config = dict(
    n_layer=8,
    n_kv_head=1,
    d_mlp=1280,
    norm='layernorm',
    norm_place='pre',
    positions='rope',
    tie_embeddings=False,
    beta2=0.98,
    warmup_steps=376,
    decay_fraction=0.929,
    decay_shape='linear',
)
Each number is 50 + 15 x the weight over the matrix's rms, rounded and kept within 0 to 99. Layers, rows and columns count from 0.

# layer 2 attention value, 64x640, rms 0.0269, rows 20-24, columns 128-191
43 47 36 41 41 28 42 48 22 69 66 38 34 51 39 31 70 56 20 33 28 76 44 34 43 55 75 53 48 54 52 55 77 48 46 50 53 78 57 60 54 42 51 52 63 56 78 54 33 57 39 45 35 60 39 56 77 54 47 37 42 30 61 43
31 68 57 35 46 60 53 44 57 33 39 47 45 41 25 32 62 43 28 37 78 48 72 35 49 48 59 53 41 32 41 49 30 61 37 50 31 57 52 80 61 64 66 60 28 67 15 44 21 49 33 22 67 48 28 58 70 29 34 41 56 50 58 39
46 50 39 43 44 17 45 45 42 61 36 54 48 54 63 38 55 48 67 37 63 40 61 41 66 77 46 81 46 22 58 48 59 38 51 50 55 45 45 37 60 60 38 93 51 24 61 65 38 47 42 52 55 45 36 38 68 58 39 40 52 61 51 59
23 37 33 27 37 47 58 31 45 96 31 52 61 59 54 65 39 62 56 44 45 45 35 29 57 81 45 63 36 30 52 54 53 44 48 30 61 47 35 57 51 54 53 39 25 58 39 62 51 46 35 50 69 81 58 19 42 42 80 36 56 53 57 51
62 51 41 64 36 42 41 48 41 43 33 59 46 77 52 40 58 70 46 71 43 34 66 28 57 25 59 29 59 30 55 52 71 44 36 48 38 51 43 56 61 33 44 64 55 61 71 49 41 72 50 68 29 35 74 43 58 55 49 52 69 29 72 60
# layer 2 attention output (transposed), 640x640, rms 0.027, rows 20-24,84-88,148-152,212-216,276-280,340-344,404-407,468-471,532-535,596-599, columns 128-191
56 52 29 76 50 45 60 46 50 65 35 49 28 54 45 63 46 45 48 64 58 56 37 67 58 62 34 54 41 33 42 43 25 73 44 72 55 33 56 29 31 45 32 32 47 60 43 51 51 30 40 52 76 42 70 25 64 45 46 72 35 81 55 37
42 53 67 43 46 50 54 42 52 24 67 56 53 21 48 51 40 55 34 36 68 60 46 56 57 50 49 52 60 44 56 59 49 49 61 44 57 65 47 40 31 34 22 47 49 36 37 47 57 54 45 61 42 45 29 44 37 42 58 56 26 59 52 78
69 53 57 31 40 55 64 70 47 58 61 50 37 56 57 30 52 64 67 55 67 76 50 52 53 43 36 47 77 46 44 57 36 76 41 43 45 46 42 26 20 25 70 25 58 51 60 38 33 42 65 49 38 52 37 45 20 54 21 42 40 51 62 35
48 57 65 56 69 48 37 57 41 70 56 58 71 27 63 63 43 43 52 78 76 43 35 95 47 28 29 39 25 83 31 33 29 35 61 65 54 64 54 52 46 41 53 41 65 36 46 64 70 54 62 42 50 35 74 60 75 44 40 50 43 45 25 68
41 39 63 51 57 50 61 51 45 49 60 43 46 34 24 55 38 44 56 42 55 40 38 50 29 51 55 46 42 59 36 72 60 47 68 44 50 56 50 57 60 61 48 40 58 63 43 53 50 34 65 38 50 57 49 52 18 40 58 69 57 29 41 47
73 67 27 65 21 44 44 55 34 59 66 37 61 37 49 45 38 47 51 61 51 37 56 58 44 41 40 84 70 61 65 43 24 42 66 66 80 57 94 64 18 60 44 63 27 20 46 67 51 32 53 81 74 44 50 29 61 71 86 63 64 58 51 79
53 38 42 29 65 36 78 18 44 55 48 50 57 75 66 48 62 50 38 53 56 68 58 40 37 69 50 51 51 76 64 52 46 62 51 58 41 46 43 54 84 29 20 49 24 31 59 42 54 60 59 48 34 49 45 59 38 38 36 53 52 56 84 21
26 74 57 80 35 52 60 41 07 73 48 54 47 51 71 63 54 60 56 64 49 51 40 63 81 20 27 53 46 29 68 50 41 66 24 56 64 07 68 06 60 36 73 44 53 47 62 36 46 37 39 42 84 61 69 48 49 45 73 48 47 57 44 37
51 79 43 60 52 53 49 43 27 15 63 61 52 45 42 59 61 50 86 54 64 33 51 80 69 76 15 39 64 45 30 65 25 70 54 63 53 51 51 54 58 78 04 49 62 40 56 42 51 43 35 55 48 37 61 37 59 51 27 26 43 46 44 56
46 65 46 47 26 42 45 58 39 26 54 80 50 23 47 44 69 50 62 77 53 78 45 54 45 36 61 47 66 55 59 56 56 74 64 39 69 57 71 29 37 47 34 46 70 51 30 56 54 51 27 49 42 48 36 46 45 84 32 66 35 68 55 25
42 27 17 34 30 57 62 45 45 59 32 33 88 60 63 81 65 24 69 61 41 71 48 61 41 31 54 44 54 07 47 34 66 35 57 47 55 82 47 35 32 47 58 65 42 45 43 79 56 53 69 23 42 81 39 73 54 42 27 61 47 52 67 55
45 50 57 48 58 58 38 48 95 44 61 68 57 72 52 41 48 70 42 47 22 59 33 44 47 62 28 48 63 61 42 33 43 36 43 33 40 67 26 42 61 43 48 51 61 54 38 48 24 88 32 51 49 34 29 60 45 37 41 39 51 38 51 31
35 63 39 58 37 45 88 38 56 75 33 57 58 36 59 41 57 66 70 53 59 50 47 54 57 60 32 54 44 46 59 33 44 74 63 63 33 14 74 34 59 44 49 50 36 59 76 28 57 10 58 67 58 66 65 66 42 36 42 68 46 73 51 43
66 61 53 72 20 53 79 49 60 33 52 71 52 62 42 52 24 47 45 59 47 41 49 45 41 42 31 28 37 18 31 51 44 19 34 27 60 52 53 49 64 71 63 43 37 55 26 56 48 46 39 72 69 34 47 50 44 39 38 34 38 22 57 38
42 22 38 71 58 58 37 52 71 52 43 80 81 46 33 59 59 67 57 45 51 32 52 51 37 60 81 59 38 52 65 23 40 56 52 67 35 20 12 25 43 43 41 38 30 67 39 52 54 60 67 70 53 47 52 56 39 48 36 60 51 84 67 55
36 72 33 40 59 48 19 54 35 48 53 49 72 56 70 74 50 99 52 52 31 25 64 40 87 50 23 66 54 62 71 36 43 35 79 61 42 30 44 63 46 64 93 49 35 75 63 46 58 66 70 69 72 67 52 65 36 73 47 73 60 71 62 61
50 49 68 31 41 49 63 88 16 79 29 37 55 36 52 59 55 48 75 41 61 69 39 76 55 36 62 70 41 44 52 67 57 55 80 28 38 30 68 45 37 51 50 42 49 39 64 32 69 48 71 58 43 41 43 00 52 51 35 43 40 71 39 55
24 65 74 44 30 86 56 34 40 51 70 57 43 31 72 51 84 52 28 53 59 14 31 77 49 32 11 58 47 35 66 39 50 62 67 57 39 57 65 49 42 53 86 56 58 33 46 45 30 38 47 93 51 32 45 50 72 33 57 72 54 45 59 46
65 69 21 83 35 52 61 72 89 44 41 59 68 74 29 34 48 64 57 65 53 42 26 34 66 36 34 37 49 72 41 58 62 37 44 66 42 36 69 38 51 58 40 53 62 57 33 45 58 37 27 51 74 49 62 55 20 21 19 57 32 44 29 57
18 57 35 45 58 58 55 50 57 34 48 88 52 37 37 46 56 58 63 63 73 45 38 44 23 49 66 47 92 53 64 28 34 62 44 47 35 37 27 74 45 35 25 41 75 83 62 72 55 37 53 67 52 59 40 47 58 75 56 71 49 82 47 61
65 62 27 54 49 55 60 67 12 51 30 47 70 64 37 40 62 73 60 63 45 57 64 43 59 46 41 42 65 41 61 66 21 84 62 88 37 37 48 70 45 51 71 27 52 26 37 45 67 57 60 53 48 47 64 25 35 76 57 35 63 47 51 56
35 58 37 30 22 71 66 35 21 48 14 46 50 38 29 41 39 40 54 97 71 60 33 54 59 65 45 67 28 57 52 65 14 82 78 44 34 37 54 66 51 47 36 66 54 20 47 51 48 64 43 51 65 66 59 64 62 59 57 44 65 60 83 50
43 73 70 89 60 39 50 46 61 83 52 30 60 54 60 50 59 68 82 44 39 60 49 70 51 43 15 56 42 46 68 14 39 53 70 50 18 41 19 40 76 57 83 36 59 28 32 39 41 16 55 37 67 44 52 50 63 56 41 69 31 46 37 38
47 46 54 52 53 27 64 58 38 47 34 39 64 41 55 44 82 50 42 54 64 74 48 37 73 66 33 66 59 53 40 63 37 43 42 47 52 53 63 35 48 59 37 44 36 63 54 34 68 51 76 49 37 57 62 32 48 37 55 47 48 24 51 14
65 84 52 73 85 66 36 50 18 52 58 79 22 37 42 63 33 55 38 70 45 25 52 63 61 45 44 66 48 31 67 61 43 52 59 29 40 52 73 51 54 54 55 43 68 46 55 66 19 30 26 63 38 20 58 72 33 49 50 58 26 45 51 52
63 32 57 49 21 43 40 24 78 41 50 36 56 67 71 76 56 62 49 57 39 63 34 57 34 58 46 54 54 44 60 44 50 27 41 23 76 39 53 72 63 40 61 63 51 55 56 54 61 66 75 66 34 63 52 42 62 48 55 45 65 69 64 67
43 58 41 59 71 65 56 54 71 13 26 69 58 76 50 42 51 28 53 47 48 63 84 51 58 58 37 28 49 72 47 57 38 82 49 55 28 30 31 21 17 59 23 50 45 43 54 44 74 58 38 45 37 67 61 51 50 36 52 39 44 21 80 65
52 38 60 49 28 52 09 46 39 58 80 67 46 69 59 57 79 59 37 66 24 57 59 43 57 40 31 60 52 47 64 15 79 35 46 44 48 54 51 73 68 68 62 26 34 38 57 40 39 47 41 51 66 42 73 54 41 44 52 39 35 55 40 45
42 48 57 47 30 32 64 33 40 89 55 33 56 45 45 33 19 65 52 25 77 67 28 75 47 57 48 37 39 71 67 60 34 44 52 32 36 49 48 49 57 19 68 58 47 35 62 77 64 50 65 57 39 38 36 57 27 43 49 40 65 38 59 72
59 72 45 55 59 56 36 57 40 46 67 53 49 35 69 72 50 34 58 67 23 51 17 42 57 26 51 82 54 53 36 41 76 40 70 57 46 31 43 84 63 49 37 36 40 43 59 41 63 44 52 35 46 48 51 47 21 52 61 60 18 62 32 16
57 46 51 45 67 55 24 62 86 79 47 64 41 49 51 56 33 37 44 37 55 46 66 69 68 47 53 60 60 39 64 53 53 47 40 37 52 53 47 54 46 33 39 44 24 50 31 69 59 62 69 48 55 60 61 51 80 34 43 59 29 92 49 44
68 59 52 58 57 54 32 39 24 59 32 38 38 56 43 62 80 37 56 73 49 63 33 31 48 20 27 47 36 73 65 12 62 47 47 48 69 56 56 39 76 63 44 27 52 43 62 59 33 41 37 59 49 63 53 42 28 45 46 82 50 26 53 32
62 63 11 75 63 65 39 43 40 62 61 52 57 58 43 69 42 26 42 57 78 35 50 48 56 40 30 69 63 53 38 57 67 55 51 35 63 48 39 40 30 34 64 42 47 54 55 57 56 63 54 39 53 41 64 56 66 37 11 32 44 76 49 43
47 65 60 43 48 42 46 29 56 77 60 46 89 49 66 53 34 46 25 37 32 27 36 72 33 57 56 34 60 60 13 75 54 89 51 50 45 58 64 40 37 42 70 72 68 37 23 52 22 65 43 51 70 23 24 54 56 41 46 46 31 65 24 61
62 37 49 52 78 33 57 47 62 41 30 58 60 45 47 65 47 54 71 58 31 51 36 53 40 51 70 40 24 40 69 35 44 63 90 44 56 57 51 43 34 47 36 41 62 52 44 62 30 53 32 32 31 43 71 70 34 31 25 48 65 66 58 62
34 62 65 57 51 19 33 60 81 78 54 73 66 59 67 39 56 32 33 60 52 48 57 55 50 66 50 56 56 67 29 69 51 48 45 48 43 43 40 53 59 29 55 34 37 34 67 66 42 37 24 51 61 54 70 57 32 57 43 31 48 48 38 51
35 22 46 33 33 34 31 33 35 55 42 65 28 41 49 36 63 47 34 53 47 53 31 53 27 50 51 36 56 61 57 49 68 74 52 40 69 78 77 49 41 59 46 42 45 58 50 53 26 35 52 33 42 40 63 62 22 30 43 50 54 73 49 40
59 69 36 47 69 71 44 46 54 34 42 56 73 63 65 36 27 58 65 54 26 39 39 54 33 21 63 35 37 82 36 53 33 42 35 37 41 63 50 25 19 47 55 55 70 54 33 31 81 49 56 69 54 49 41 60 50 44 31 55 39 07 59 86
69 52 36 73 51 55 57 57 49 50 22 26 41 62 47 45 53 65 59 94 53 40 24 38 39 35 53 48 66 57 51 49 47 47 35 67 41 42 31 55 61 62 55 12 45 57 34 54 55 34 43 46 68 66 49 52 28 56 58 56 60 49 52 61
47 51 47 57 48 32 60 31 56 99 41 53 83 41 52 59 40 50 60 56 74 32 40 44 81 61 57 50 51 33 62 61 24 51 39 37 46 69 64 60 25 29 41 39 51 49 45 80 58 54 19 46 72 72 62 50 54 65 57 28 52 44 55 64
48 46 66 57 43 56 54 57 37 44 33 34 50 65 41 49 55 65 83 45 31 46 31 52 34 63 39 58 58 58 37 36 66 50 46 78 59 54 52 37 45 34 51 51 42 52 60 41 63 36 81 29 62 51 48 60 72 57 60 36 38 28 50 32
75 68 53 60 56 53 48 26 34 56 47 48 39 48 37 50 65 45 42 55 67 58 38 55 25 45 37 31 43 76 39 32 70 65 69 14 57 58 39 58 68 49 44 74 25 37 45 39 50 30 47 67 37 40 59 64 37 42 43 74 41 45 65 32
50 40 51 29 36 34 63 29 45 75 48 22 62 47 41 53 78 59 53 47 56 60 80 67 32 75 32 32 61 55 68 58 27 68 28 50 17 60 50 54 65 52 39 62 58 21 63 66 45 28 58 27 53 59 17 48 49 48 38 59 70 52 60 76
37 55 53 39 46 38 85 21 39 48 40 52 29 26 41 64 47 38 40 67 59 78 81 41 53 71 55 48 54 43 51 41 18 48 70 38 63 43 52 44 61 58 32 47 30 59 79 47 46 38 49 57 19 36 70 55 41 33 41 37 60 52 87 36
41 59 41 73 50 72 48 31 65 55 53 60 54 70 65 31 43 43 79 30 53 75 53 57 65 34 42 51 27 13 60 56 43 51 44 47 29 65 63 72 65 51 35 54 69 54 67 47 48 56 46 42 54 51 33 50 54 53 46 61 37 41 32 42
17 13 81 72 56 20 76 30 32 60 54 57 41 33 62 73 47 60 46 40 53 70 56 11 59 69 15 55 36 42 23 51 49 43 64 23 55 56 42 55 64 52 49 54 31 66 65 20 62 54 67 48 39 53 55 37 52 50 83 27 47 44 75 39